Weights of a small transformer language model.
Architecture: LayerNorm before each block, learned positions, biases on query, key and value, tied embeddings.
Each number is 128 + 24 x the weight over its row's rms, rounded and kept within 0 to 255. Layers, rows and columns count from 0. Numbers have three digits each. The size before them is the row's rms in percent of the matrix's.

# layer 2 MLP down (transposed), 1536x384, rms 0.149, rows 135-207, columns 0-95
160:103103115059141133138142156098132113149121094101122147106129105117120138130145175129115109141129099111136108157088163098133121108117145131142143141147155153161159119123126142121111153129141097128152120130099154153116078098136148123052163139101150127106126131129092094116125102128145140121
102:145098149143159161144154101158153157169101158154153119116131153110142144155135135142092152136170077126118116111155129104162111141119031120120162118106145119112121099075143130112156119145120157102103135101108129179105127138137171121129128113124108124135163117136154110159118126125138122155
103:081146131064112118154113070150081093140152128143134154109144096149115122166143129169117107130135130120122123101107184121114092107107095114185108146142156082110128121126110122142177077125128143125158098207153113078167137145136094103131096121154126127133123109133084163131137145124108144111
102:155166095126128126136140119148130099091152137105116135124134132103120087122189192129101149157098119117131137125146152149133152153150162070120135133137129098161139167107128134123131133105104118140127084100135129100128137118110123141106110149130122115161092149140151116148111109157119147108
090:146169114057166125098124173149165133094123150157116116121137140133107147088144173115127140116130131113172116200148127127138140147145074164110138143100125115072115135152202142116113121145099104123149138147097096106148149114154144114125100171149168151134141110157144117107141144146144132111
097:115132111126093131155146126138130154143133144147113192112131122102149140118150146098129119085123100123138128150100151102156064160137134132068155150103084146104085136110130113128116108122129161115139122151084162166097120140167067167180123095108109132130157122133120123125106140117113135132
097:108136175148122099129130092138151189155109143152117159131112072136119095107172113114082121113125089129115160102144132150137117146108133127119093168099105138150135115122139118154133112092158128073133151127154160162134132103142104121135128133117123092136133107099129095084131098131116149138
100:135098130157130134085127099145087159073087112168125123143116105143086095094111128110159113145127145107112081176104131118111140139090148125144115148096123138108100124096138096104118098160120122132087129154106138157134073141129134083133105158110134161134082109139132114116166128153177141141
097:116105108086139179126147157123121091143081135102112102119096102155147116140133155115100111146091098150144103109132122132124115132141123108126124106162127115171151130139131112152115146103112155142128138146138086136180123112121119143093151131108086106093101061133109141147095180121124140097
097:133102146123081129140126164103079122116098116131141114146125120188113101126125138145126093132133122146111112116104108142157104141106121145117124117141097146132103102145114117132114161074128131110160143141132114146143128135164126134106141097144116108095108093164128109130127141143138103134
088:117155112120102133123110051140146119098125114130061108100114130150155134119149140109091127068129117169115132107126109114111104158148161134115141074145123119127087108143155137144152113129129124086101134159067176190130090150147092158081089140095105100116108098124145119098155126131145093130
085:115136136141103114071112072137180153116117131118172137147162135155140121148137125103110134131093174102150119123153092145115135105134114136120162118110107117085119113142116113129102117130143165173127152138150111145115139124143115108088090183136131097151119078112115121099169089109131124133
097:115095142129124106111145102162120127133131119183152100117128157114208174084173143138109157144114083152110129161114175111121085124104123106099120097107103128118128122103121144185107082129141146122080159114156106158108063126134138185138119157123133120156135132182118135144190148155123106101
090:135110118126110160120119114116198132117120131142110133137114116116123134129139154149124134135112114114131111144151109154100092123099137121117099138132078138151115116114142117146185156094164115155099109108146126112121105141135155134140109214141108145167127121136117133142093106118152164144
102:135107116107118116133125130138136096119143147147116096135113109131150097110167114122122112119172115127151121168143138109158150131120130111154116095136108187121152120097098156092126136122121137132121124122127158173126129107122155110146124124134161088144168128108167111146166122092124120104
101:111108140128132114105099136110089156093154140104134111112157107114147095099118148099151185124155102112117128108097130151119130113101155115111161151141164135092148148144113101079135152136183128138128102146127113089151135149127166164123132121140124127099124151139145106121173134116106171148
122:088159111132118124111131116146072122117139101208140146086135122162181120136138109131158157163128139167114085104155132137215136095132129130162132141164094146122146182129121117117125118129132175133151108090166141134148144119122177081097104106130102127144124116121130135105152079112141115119
098:111135097114120170141158151160121142130157127121137136130066130117121154141138164071125135173131130130155105108136116114135143157118150125117106117133111178106107145149121108148119116147145150173165123091147131153119130092084176139086129113123079140113083066150163193118154140141125155124
101:129172148155144147092137139129111142143116134113136154136151107155119149176118092115164131120109143114122085146100120183145130154137152156135145088159134155157133163134091142120099105088201135163135166128156148121135119135157138151089131140158123165086125136129151125154139114110097120145
094:126145113154151143140152146151128120114122130120094117135116132161101157129121125139145148107135168161104111157172158141084114103083136131115099131131086074103112180111114133135170087124141134103103094112139115124139113166142121152173146189149153184139094138125075162086151152148144155139
115:146122128170126119118135151157054099090145128109113117145143127111139178106134141143128168146102136162108147123188113123117123166125127134136149107134127132127104128140129117075122118111144125156088139124129107082103153129113196122139140118130124114128117163157096128119158109164120127143
110:159165123134180112101150118098136145147116188162156114095161156124127137071145091112167161162106113165145123117116172108140096112109134108113138138106107115166124151147175086120100107179138105131110128146146093128122140132118176162149104103163112100160119114173158108112117145125112100130
097:127145117178118123154156117101121143076136131141124140102176104159143176159179149157112093143127128105124127101070113147147155176139106132125138127126117152166155133153164151140114102060098147123136094163108124115127150167109148131174125143112104124134109158089109111123159109188138104101
106:100120103113101126119134090121175149120161180170114126092123094101141108098121141089133148123160139087100138119132141159134112142167154108134077104173120129130133142167120122111169080153155107161126132152098118163157149142120138144141115200123170124142130145108133132077147164126181130133
102:108114127113084130125156141137104133103141129129147123134141133124118165089098138154120153139094126127108121155107147073151139130128096073087163104161132158117118176099149104134112091138104167129132111115166104144131145159160169143153136150137148094098113127123180137177149121134133097151
087:141123137138137122128137145127110077109136147151141113108101133160142105094088092171128157129095130127136107114199081123086122153125113153154132129128140131131120124126189110141135105128144163116153127139116128136140121132122106153138109108108161123139085090111133136147135105106170159131
089:106082132112077146116123120100124113113107132105147138155126081099108145140108097146099079153106105070181168120133121129116134141069164112066095142170092153115116119134131154139093136154168147135147123115133138113116131165122119114096121156137095199143158148163121143082135130137121111119
091:124126112140108139136135156118117165083138133077167088142162134147131153146117116071101138142125152171112144099140157156149120079108099092171124102116104118128170158085135126090164086160114153140151104139144096112140126121109126118148115125127115127106116111141117156109117158161123147133
101:141113075095115088097138117150124076101146140139108136136163122144104082199136091157117126134146137151139142185150107138139140173096098121102122092090160131170158151142136152128115128148136130152106101127159082120104119107118142104121151113106146170175137133122133145091127081101136169092
109:167193133128144138139154137145087091189129123150135093138105146129157145142132090145106166155126175135153077124167128127149098104116131109115111099131166114147138170136110121132147132135125163124111163134128130082118100139151164112115096148154139107103125069118087109125132169135165098124
111:108137169134143126142139112161111146173134127136112141139126153128147163137145147138123101122125157059081129144136170158144120119132115130091133105168135100153156156162096095128128177133150144133104123193082152159138120127132155183120112117125087167106107128112125137149129159131137103095
095:137099165124126080168132122145092105094126139174088113096100122138139094143127130112152147140139128139152135091067119140116132125078116138075167133103104114089142126158135130163129160129131159125091145089136115136141085086105137101116131129153041111182121125173118133138139124116181102140
097:107148130105091103097119140146128122118102105156107140103192118129121109096132141155096139136113157107087141107167150174079113093128131123153111123129124107144100157166144144098143175129099167173125145112144120163092120138125137117141132106133086137156108155147105101115120118135110139126
101:109121095115098127128159107122128147110142113128105164117139115167092106131128144100092117108090093166128147152141137140120169106128107125116152137150131112165156115129103089130146131117169155161112120117106094071128098108160139148091131138107154175147137147140114172084124092181126113089
102:122149086144102096118143153121139121171116129158138098122148152129141178126155100111147113108128156114120086120164128137110125149133067147142092143137054120147136121127124146130158126112161147185116087151120168097127150122078161170111148130097135129133140051121138109142201091133148140091
134:176131070133117089139089105148111126094110112142098069126086152122158174150105123130137164132099120126096101093137133103161162087109124132136162126145139130084117157146126142096119144148143149115136125128141131127154099119158174121123149134192096131124093118146103142155122117124113134117
102:130090125154163100156135096154117087075142151116121119117098122127143150143100113136133125137098116125108108123135140122128090126107088106119130132140149117177169123137124146126161133133127109098126137115147114163114159138157124138150138162109081093113108145097116161147146158128136106104
086:085109128110115107155125111125163093106145147126106161173100161102133113128131159128140139100160124095104100171110151113124102125110131102138142133124142098162160146143119115118108102087152099129120112130144127114159122142126152123166087154109151109131136153087134153128138123176141144136
094:122128069126138141148145120134128158106116148120121098137111119126153135123095131077182114141148107142119113131126125107133078146098106160113100100147134109122123124175146139088125125121152138146156152122116113126143114173106083144140148137152118133122133093112135139120116164122148087128
091:149092152132128078116178107157120090105092147120083118101147150127110102134112147113110115132128126150117118139125096103116096130093156113118118119110133079155102163127065122132150101118146176113157126120124115130168113148147125120140124129113139133128131134119098155124159110136192099128
103:115132120121134120138146093128092127119152122120117123106137124132071078146160155048107109134139127146134101169128135124161144117134115109130146140122104118102117125098131090096169146100128150174124089054114126143137098095101128092099150098115119116100137141153119135064124132171100127106
096:134139133123133127151138154144125087103138131097119122103132135134106166112145171109090132095112151128148127120131136122143134117066107119123146069141164110145136101159156164124147148094131142145123110098131116139149129102149121118142123141140131104094157071149121158127109100093117072131
092:099159151165165096140123113113115114126132107129076127133059131126104162152146163158115147155140123155159080164166138158126128121105117146102129100082117090153162167132127096095081117090077103121118155136145090119095153144111123082119102096155155104148118055102121112138148089161123121098
109:108104109165140122135113134127090130122158190146177117140141131117128159136141111104160176151084129137114148147103119128129105166075135116080156118123104171119142165141106147119110152114146145116154139148153098140174127125119103131104107115144102141113117119108122148131133102148139104150
075:110136170108107091080128152153191154085128120137170119180155138112131115137142143111133079110158160146151141112115120130139121189144144112131123126132135109132158170088133135116078132139099125151154131100089128142144133135140099131146131131098151113149140120091134117106152114142122168088
091:100113134137113149075133113124114107133133089121109117111153089113129142112143161149177135113095155139099151091116126186123121102083106129097113158120145130156161118097091089144146087160144139139147104119138123157136142114075126138135115131107099143120099124144090116114128114126129128137
098:143142143133116136127104109158179129087110147100144094098138100179126125096146137113178091138088146108146153092168118072139144144125131113169107092122104151118109102149083116148107106116157140103138103129129168127136133131119087129123157101145133103131105100182121128138093143117106167121
123:121156113172118164132152123166105130101164113129116103114139150098140136114128162117113150127135143120115126090128172154107096101162107109152092152130134103136102079138106118152151141149110151132133108121109067168149085131189144167144146149134091114135145150103085149118106158192126102085
102:139151093122112092132123110123131092151129114100127127148129154137152128166128113116101142108140126114129160091139094142145130142137128121130155136119139097119142106155130129130140158120167115111140162127123131106154057136138162128122082137168120129108151124123152123149102142143127105141
091:109118129117074122092092121108096135114114116143083091110150119113107116152118127111138166163075131118138071093114096162130186127110118144112131148113167135150143149157125134124134184139142143112106147134155118133094121119140120142156158136086132142163126116147169113142124136133129195156
087:127114127104114123147141156106105202129124121180122125124118152127138164110089129150112122121137097073129122101071106143120115129119125116072103129120169109131159149127119154114134146100148117176119122139136078169145126116116125087148125131121135141118114096149082157109140162146122123132
124:169110128150145058100113111139141158124110137135130139091152143124120170130126164115108149115115113120135081107163132144088145143144101094123154114146076118129132113118190126130107165134097056142081149145099127132128153108129095151132121116169157111113119124142107122140115094096116099191
115:127146122092147134112097127091137145101117121174118154162105135121121133122132113114142150133107153136154120091156108128146127096115174094156141121157076123182151140170127123156155140097107151124124065105121149120140119140147116126154123138123096111137167122118117127119110126109163150129
096:149134164150141157142080140093161120091102136119080141121118112118114106118134150141083117107151082148107128128092118100141170144154107096115122132134117143118087124134161137145130120132087069128101091128059180131096189124145092114140131139106120113137130119111150115103104121124108152116
117:144120145100103112114157148148125142126101181135140119124114103104111134128124115149125101104089128108137148094195163111116103117087099159134121144100148134144131126139144142132134132122075158112145113144175118129162096153116115098168129134122104179112088108132102146150147102186118124118
107:121107128148142141161109109150108084161131145115151125075153099130111114116121129129160153157127129129110165105108124113106116114106167114073106145148137123127134126145063136120111116152133130143137109101132161101121122135162092109087143125130108135113128120064096153117130128117121131121
130:107148118111181097104086133136115155166111146147177122138086124157176114108131143142175157145125117120142108120110130183127096119150121149106099139085129140097169094171172151127134110155104111075105099156135128111143133106119152161096113159163163113133132099125128138101095113131141069155
109:123172135120100120103182111136128151153135118123095183142125099142148197166093120104152144162138130156100077110178146184083135128111154138092102208109115113071166124134118148175108147048109172149103164134098105122130158135122110156123114129124142097119081107106085083156124117119115124149
087:159115160128142126133135140074177130126109139126073142154144145117096134112135139164121114119134141097135136147134125174109059172112152132116176166116141150090142154128154157121139123084158115148128118172163140086162093131114117120086127106105163141159139087103138117159122145117150140143
115:114163090149137162152152175132084115109147145129083139102102155152094120105144140131142156141136130139150102120121162200103139094143123128102151106094128149115118151129096110125149112135131131099136127144133089091088147102125169135123112139130109135132157112115085155102165135141129083141
095:113133100115127129145132136169119124126143105119128100136154105138128109161125115122121154113116132148077129122069083112128165115117117091135164137125184144195136120148123114135146114136110114129081149142080088118149083115146169118080146114131067079111129155117091125130120139146148122130
096:087090148120138111134115105116109160097121143115119127088148130094136143109137093090127101136091133144140141112117132134078123101160133121064159124152187176110148123117127098135136078115081136122141117106144108128120127157143135157103145115135154130103128146129146130103129099094137130142
093:130137108143109141125108148153124147139146119142090128108151131094135069081169156095154103098130121087179108151151178111107117162160091176106111124135163112113162135109141118106150128130122121109116104097155173148135128125134076112133116134120135134124086129148127117115086089181126121103
110:136118112120110115133145186191129080089107119122201129127122076117178125137164121111165104115122135139139169141139105163139129144100119096137148090170133151135114095130117128174173124183069132108157110116127106127123131143162098139129156114090075116140150121143126163125066126107108101152
089:119138123141122099134147155089130138107087117133119134138155125131110088138164132174113132111113121095156148142150109112085120150135137108119131132131114083133125136138155124184125112083179118174158143119125160125167090132139140146108109122087096126113161130150134107131125142167111124141
094:117104142120138150145100172126102127097131128114107127100143124078159128133135145135149121115146109128117124110082117104120153065098128125102101184133145130151114113127114149110109152113103134129118099118137135118117139118082118135155086132138141136113170165155120137144096171135140139118
101:100122131127119113147152118162093142128150137101143136123125128139124126134160111127139157151123109139121115142169125103099087141142116119109108089097145118111125119151100112112132079101146118131111155134117106134113157146163107170148120162136119148152155106164143116099145103136152160146
108:129180145107123133158126083127088142094129105131141124121128123134123155125098167120091114091094104109133119118151098118117130172132168121142135146138109168128100118143132130110167118141145149146119159127134129156109150118130110147108133135138131099133119124173124102171105123136131111125
095:107118113142101130093095145113176091130100155106147148118110140175138075145124102145099080128081134132178132146144105159141151171165109145146102090125100133077132105111129148112089125145167125158164127191125126154108096154098131104104118051118110134139101147115097142123097143091103168124
099:113143125140185099137131142109123152139156112151088101128140119132147145142127168177152131106118125105089107163112145136087154188176139110142099125112144158091152131170111133114190123068133127093171111140161100154159121103109145154157142121120095122094177107125154138148069103130185104124
089:150161121141154124126108132163175169136114132101158136116125140095125166154162135127162139128165129180121172168169149152124116124098116141163091112152155138128144119120114105100092112191163091113121070095152119126145146143145114110135117146114139159129117153128170119144139130102066137096
102:099127129135151136115183099123177144093162123088144082101119150129129140130117080123125114087083147104118168122175171145144100134153156118109159158142125116120126157111102179120132108108131110131135113130131140126111093125116141141125119183122136104105141123116126128136107150147150167152
097:163174110146104143091140113116123173121126157167138119130147138139137145093113103166154148121147116113128164152132158139163150163170108060104093167136143159127108142143112121128101108129155146148108119092127115131118153138132146164100162110138094081150108158156126104093104143108160113133
# layer 2 MLP up, 1536x384, rms 0.186, rows 136-207, columns 0-95
111:126120147096143153130143123119116157115093172120104111151087138134136129104115109116145158151168149126122115143098083101174110139140110080122098124142115143152138110134135145126165132141088127130072099130131072076121116133156094126124141103107148120098116082162139151115100151172147123135
105:080128143098128131107141126103145121113106129087123127160106115140141134130160109173136123107123120092178160152096082101113145094151113125157164100114107164133155098108077141114199090132144119140148102162107155132145144153104139126118157162117157172145159081161173101159151137128107139150
090:129136118148112120124135144151190115136121123105118104102137132126104144124132176096086113107156115132114104180114121140135110105129123153127144143132118126170081101103127184065149104116120091120100149126093153153115129112142147126116080129157111133150120165145120158132162154104117166116
091:109105103158136137141107153137127176126132141149113136169139056099138172165138142171110143134127135078123110113104082166120137120158132167139141165115125103145085121095096164109152169116160145167163100141105125152109147148134163131136122145171127125091148077166112102087168124161125113160
079:127167132155089122108133168108148135148154060094146112177114127134126135109096117136117141132161111154105144068134133106146157090115143147163147155135133182147068112095133135102108135148151135149138101096114138128146087096078127115114114127141146131120130144145140131176127142113088112115
096:122134167113116128159121146096115117129106147129115163117184133120148132102090145143153139154105081136100136131159158133110144127107150116119134151122100130132119073129167101159106134123164127150107165144094098129181151119121168133154127098132112132159139121100174128098097140119106109111
097:132114093103111124122115128124142132126113121149092106146110118190089137104114118114126117127140133110168194116101128131159135109092144138122125132169116139155120156168143126139133116131121111137169117105138146132139064148113151134131124145144101103126138155095132090132130146045167160120
095:125117135105134154154122142163112150108090111120121118118115106108139109125123136113153101140136119126156157093129161092153143089136099135073116102179097123130093100151151132140136127127115102155116145161150149129136088153117153136142120154110113106152143125112115161142101114125087097132
096:117106137084127081141113172091139126144105129165156137148094120116139109088149131122122144084145133145107136093141135138150124087137121105114131106175069151151129143135099129082156151126099109139138157172070148144095137179104114159083108102083148110146117122140128126124109140122167130141
100:115167092126142108159117173136153121138131079118143107138122086128163132147125136143098121105125130150102136103121122104124187154113081115118120140157110090114076105115131112129127137172136171131062149110101133127132113123135099114088122103088108136108080125105149090170125086151131090097
104:141108152180122184079052092156135155151154157125142130097130139139098148198173120105117126124096152145173098135131157118128149100130095103149153116148121127110178124118174123139119106170121128134130139113152092147066147152163124142133110149113106134123154105146154093139071122124090139101
095:104109124174149123135132168103086107106118164131132131118087135171159139101123111137132121135173101076127132142117149130104180141116136164137105105143143140125097109158137192144120132121110102161100161131117113137106114129086109126109166151166147127123156100133149105123137137129158109115
100:133143095135146113115158186144122129089163112136105124167086160136070144126141143168114128112117125078111109143063096136097149130108107108123132084135123153145134123110174144144142116143136129148132116131137163154129142145123161105134143166171122121085163138110102078158112134118158153122
090:111123118077140116152114093142117136111135132140162106134153143129131112105102104125137141115138103140139130094087108174133176107128132101148123135165131143108103074080124144138166121099141143155115126148112187163146153142096137112172122141169096121122150117112128140141158153136126100104
089:155174137113144139123123140134096132147119129116107152165136137116146140172156118137149124104100121123122149132119129113191140132124094165125105141128125160130124088098107143105136096091146119094105167131133149174158130082123137085087159122116142108107162105122115119143133086161128129084
109:124091128141119159147146125114148114115103100117110139148146104162141150164128134167162110155138134118132093113130155114132129118138092167091096133179126135094148123144157157120104176116128101085152112138137108121124132210158158136134088125136109102115108100120084117129098141133128127148
109:103150122086145154145145154093096113096130157127097188117117100121131122143141139165130132173113108105125123149083155122155183103118121127119102136133161143131092201103106085136114116105101122127129093131148165112107178131124109152128194086132123147154145113118133102130206121120126153144
107:158163183178130143118148170114133133089069096157126183145107115118088153114115100115127090130159133127112124118126124107160120129122081120134144143157122136112125111146129133140133154128095107134134143152115102108175105094177097145159120119115139133120153123170148132115103113115119174150
100:147132129126138140137147115147121098122142154119132090131171119093126100149110171095146142129128147114126133064128152132141120120122130171121128143174180156132111135123136113135146094111058166134113139104129123145130106085161136114149125112117103095122169131110163133148131117116119166150
105:123117157145106120154112096150123130146152112145106187091139135123127117072126149132154104137131159175147129133118121092150136138136158126176121109131142142075128122134099111124120129114125116185118109135093140096099153137091093102118138144131164144119098154138103125130176136096130085123
089:128139106132121118116093088138114146109112065124095116144136133113120118093147100176095117137153143115102168101129161147120163115109183117110123125111097084096139139173096135148140162093122147176170123112162075119157112098142093116115122119160136131111095142136099128147099115160168159127
095:151135110092088083161161147148088119102100155153108156133120119134135133068093155105138162103152135130129113123085157142122161108104131148124115161093102099129073126119119095098117069135070096118148162144131111099094090102149109150082151097111134144118128121137112106145139123100143168107
098:133099122149098152118118104147122159148129172140129111164161138121083116121151079155145109163126121133130145111124129124126195102089111142089127105127127127134150139135182142147179105120114174137088153086141105137110117149122144154108123181142122132122104153154127116145135117141167127143
107:138120136097112114121121165150094118130162116119148082100139100136158168127151166134133117158179125139130094113145131154130106129127167096150108129140121149171083152147176112129156134121121091149153127144174134126099112112135081115161168099120115099100123137117131149151135107106111117087
098:144099111105097115111131104136138142137171160136165102080122117145176114146142118134116108141162115105158145139103141123119109140098125143108147101142136163154078136140104093090131098111120097154165135126158169143095138128132147133124131153169072115136143154169079103145164171151131113148
097:103068112167119142111151176125128123123176150143146120105090120110139125136124156153098126130144110111155099135090120112117146133143109136090120127143061133114119155154118117106129135143145119110113112163111131137108101128133160165155169137081124170102117118143161145130122089094121110125
081:114130136155130150144137146142084125148143120180098157135128133134132138166126094139131105141145089124136089137063083112137150168126180101110115178174148107146136136122120087131088168136132116139146123094145147107178112130142174129096108140156139127133130082123130136143153109048154111142
100:126161096128148114116110117068123120145131127153127118116090103159146126071125108158127165149116136144129086090109135130143107136118103141138148183110146071128161121116097096146135141140114151088134134133108150098135101140177134172165112142157125093144130124130134112148101172152122137098
100:092135101151156085167148119124147114134142153124106179155151082109155136124100127185164125126091070176088142087127113117102102131117140153159130140188119113081113120068107124122135089135137125145156105136100128156132116136137130095143183129185135175116094143151122139138163126182167158095
102:110103134104153120124117132140154145143132094159132116161128096043130128166130116144149140082141167126130134130127149103145131196114116127144097127138178098140127130138117128080140143140136123175111198173104119136180138119136146107146164102132114116132128171151140175141114141125122123131
097:120171132140131126116110098153148130137122110131158150117127115146109166149164172159121143121134149163139124158075108114164116152134119154132101148136149141121125171102096105137139120109087182114100152151121156142104144138128129093161149158120160194139125077155125116118109109105129160056
103:148147133109155136145127135064127145107129132144075163125102137077149172115090125090117136162153132128125154144127135091126124173191151118113105175193127130164134072125134092133139123127133138146118165144124151126105121110124120084164108111099105100156126128074120134136088111114145139148
113:122082132128124122155128155108083126115117119129130165101116102159093084126154140101122138086126123164150105122136105115099127103132160101130122095151115118099097156104112096093116113127125115108127128147092136139117158120149134149094155130144116133118086118156140127125120101161155137171
109:131174121150108158150153127130137115119137162130108170149125119104137136102124150096128171115135140077085123097137067122106154121163128113092154137120138066121092115090119157127131123139117115107147141128125179113142098099124162125145099165120104107149111129137137129135091096115117101092
117:128138132161096139174117075128148118117138144168157105124106152125098197136139125135108152137153119117129138117078102114106116092105137123094150126109127093090090130142137123144078161155115158115130159127105143113069142116127126141102098150144107099111138159135118139150087140076115143160
104:114100110109109125080116151211141138112141157148140144169171116116153123158124117135088155124134141124103126176107153097127125110135090144106150144123120117096151143148100113130089077141122117139129118148119114177165104093148122117081137133121094112122129128117113101076158092095107130122
079:141126136118128151074140168113119153102140109147143133104127123139163147144107141110111167145152117124096173092090119104148121148127114158160117122139105141107134123151121137092102154153147170134186151120146132098147142079143124107130127124131116106084092162179116113141129122118142114178
102:102113145157128067096127167101118130155113092154117101071133141117129135103120101142094119070091130125096127099114175115152161139143159116132136153121155130092091117150140121114110105139101117133129149127136110096117136165160111129152162116096136167074138116167125137138133115132181114060
088:168128139128123172153104160079058161110134102119134118148112111162156138106146132147130086098105107064120109128141117122179137111131131136123130117156124146140167099123134156136125134171080131112152124102122168130116104138107128144082118121159128141123139125148130153148090150109080158128
108:108092085140129146163128104137086134138096109162138081123114113143119108083122151151103127142091139108124107144148180118149120129100116097156183119146132126127126122113113138098118135100124099126149153138146148122145100142077105136154098171089167125150122104162131152143140107160079080126
100:080159138132106115080122108155141141158145068172142114147120127139111129110122143102127129165151130128125116130154119115122159148136133129155122146152107087130140104134129113110092133129129083122142147134089197134165118131153143121093134125163127117107125109128115165118160150135149112083
090:117128104130126142089109107135143137121131116142093112127145133125130132129131092128118119109135133128142148104118110112133080109154100115159129123145127148081126081103140136211178147126149114152118119109115114191112147143172136125156134147120163153153094159142157119135084161109118128077
109:126122108137123096081145124163120161109125147149113100129118124142124142131133149119142149154138138150114144107102127105149153130138137145132171158146160069124120100091195132115108105128164115112091150119151126106134108109153095135111121075109137150150161100115124110133151162166138137129
077:137159127133136183132088174144140091115085160174112112150089144121135165129168119155130074166103110108124105174123126104135158149139145121139145108150114161092121131119109140091141140148119137141119161138143143151126140080147164107106111120142122135122137113138142119125105116149092119101
104:137113083118114147114080108121094114118146145148131131128169131098144099142125118153097138120134116136129126135144124087100129130150107154127149086120171143093136126182116142126188116131112072114141139115154155156146105102146134181140168153120170134135135128128115129143170165144102112099
112:101151121135141128135134124084079151130073126106101113151127163146149130125123102132177126179172131138156098123162096128097106169142078140114137164156117139110119124138140129192132174109130125140101145111129129131128149142091145133131139122177181152118093114122111112092086117105102094187
120:112099131150095159167148163160126152155122123122130174111114158132086105099122142145107131126124123147135137134127197129123109155138143126133189161121171109128108097126100150116163133128077132107112121157173111142132089112124087113124105130118067137117161144150121146112130170146116131126
101:120135115126109120101174164114099127125117184086138148123093121159107115098116120113117113112122176135166124125110101113106097118142092168177135126121086177182111125148109115144116096099130127135097155154145159119068132145167142098108138137190142141089159102102103132126129129133172110109
094:144144118126124153143129149124107132118125126129169173159153169134163131151135159091162134112129121108165117139135158109067143148087112105167121122096116112113134127127087114142113132130088118136124107180134080156125144167143136090137085139098131129120141148097125110163129168121150086114
082:149146116134114127115128108094107101153108182152141137124147118109168126094119084110126138134134070167137193155155116131166131103162139121145154130170159128107134112138144126109094128119128111135172134141161109119121134131104118107100097106073152127091105143146150123143099131157150124135
114:141133122121112119125105103137170134146134157119121113157135140100103159087108140132162105145141141117133097124096060147125128127126123122124168141125117137135097131119141134114152106099137127131156114129094142148123120125164108116109182070152115156117108124142082165144115125076112146174
094:143132149122144111094116139113108165130128146175129115133135116143127123093080124138134118156110100122109125183131111145142093103113138107084144105093124135158154186104106153190148176129090138116112117148144116113169157119151157128163115110162150139153125168148143128129111124101189132163
088:111114097169111127112138138163102098081080125117128124067167115108121121126123166132119142119113180144115134115117085133130140145118124088113139124131082097120137119144144129192118176129141155108165162125133108136128167092160128132130112139122163125096122104145152116126083085130149095151
124:086152147158136124123102138155140105118126144163153143124129139139145136111125154112111120125160143106116130125149111126166106058155150107109095123137133177100140114119114158104163125116128104136142123123110116151137104180149110152128136141162139139135117103089096130111162154082145126103
105:130116143134160123129138139140127136152149106153142121148102110085157126173090120120135132111139151094113137132139096150115120102130133106155108125144095130120167109117127160098109111110136100082180123188117117136170179113149115157134118100168166115113141065116134116121154121134115117176
122:105122138136122112124126131152156206149106132156143152128130115139139108114116146112118115149158136134149085139167157123138148132128138129138104153057142125084122147121153091102123118141124161135087108114163126120123131126147093115157125132129117114137127161099116145136163104162114102132
110:109124127096150125139121184136109141139132158132123144079176153128138145095138149140114135141127116079129154115138095132125134134119122070122115135161117159149112118140139098131109117127092096080167123137067127129158160134131119151082128111113137105091136109133100146121088134129116166191
093:062110143123165149127155123153117144126182133133102083120144109156137146143170147116142084159122158085119124089157100109161119129166100143117170128130115169124095159126154124108127121096126126157139148137120147074121137122065082129128135131108101128122124121128127138148150127107129131150
109:168109127133126135130106093131135129150147135117144129126104131143101152110111138164156124138098113172128105131140152078145092123147126135184138110145192138110155160113126100102141146126161089145146115124110130130156145165130135088093113138150121137118104149131121115132117147155122126105
094:137128086082106144147113153119102083148135140115103158119144129105091121122135164141119129101109116111138080121130148116131159098155101148122086098140145077099106123085142129068104096120144119124144099164138142123130151108083078127146070129169163113120141112146163112129158175120145155138
098:127129083139084133121133115125136135130129128131111176178132116146048163124111120111157146152127139148136103113115143102132102206153118119101103162174136131109133097138124150109132136106109135083111126136147146118102143113131127132138167097144139150117086095127133075116120138118161137129
103:145088122142122122075113176147104096110155130166129113115073137129137095125165162132139107184154124137137116098115123141160123115106116158099128105126108147141128157112164127125132172114107119157131138077131150167077136074154132167130186139144115099149160162146102104145137160095135153134
111:146123099124124137090152158120127118166153135109106147150125144128123103104131136145140117138095082175151154123127109092148125101122144115105131061134103114152105141121164170103141157123102095105151107119135170125107139117116131137124143128175118134110159067177104092160110085141162098106
104:124110118110113147166109147080146111137121149096126113113129168146092125127135140135101106140154134157157132099135089151159097140168123121146088106126139134154135124104161134133139066089127126159105155158105174136122129135113139152109114156132146140107126134138124121152129161148171121144
092:144153123126128155129109082125113118150157085138135142121150149167100136094119074067106115126145109147156126148134136115180102132117132156159139125108152124157157151138122139109129120144147106134151129150114145135093120134158150094102147153135139148081162101103170128109137141139088100085
098:136108117146156125169105151132190135175069082076111095133117114159152167102123119157109095132103122143111119104128094122141188136123169091154098152187101129133088123125164090137100168163148145125108150105115122111140116129115104113107140180134149150139114125124167162123110090127110128139
112:066146148123153133085123150129118146091137118133087129162127113113154127154156159116133164107150062165135170128098135150089136120113127117131131134124165085108115090112115127138137189089144116138124122119138126136122160139106094124131117139133097130126134138117135126078123132142117159102
105:134134084123089152149144108134172132177126186156111161128159070123127124154136115114111095080125134140120144162111111091110122127133131133107114149127074106131100126123116150116045101138176162127139166130169149108096112148121165125098139123120100136184135118144131096124160084172100099136
094:139117101107098135104109115133127142174118119156126140162156130144141099140162097094107156155121143150150138087112132151137128145088143112096081152131097100130143142141126124147151146153114134138127144114100173092122095135124140097168106106127160148136121137172129106152123152109135182121
084:138145164125118082126128107150093116161127130149103100119158096107116119144130116106158102194163102085143134093108136127133112144153133120116171102092105123129148176117152155124200135154112134156096147115142114142117132160116135154092130166153111136137131125165113118096124125149155155118
107:090140147157163136160128139113127128149146165118150151090114129141116111103134119109131117131119135076126099115138108103175075158153123109118136125187136096093150164113100131136158127154143100124107115105130142162141115149119118139118098134150150133099125131104102146099143174109160126112
101:119146133095106136131131098122156127081100160095094143099109083075155139138128168089083140127135095078111135097130117163099137110144137154095122148092094117160124104108118149114129143161097151142122137132100163137126126136135107107119150141097109144089166117122147104165130147114108128170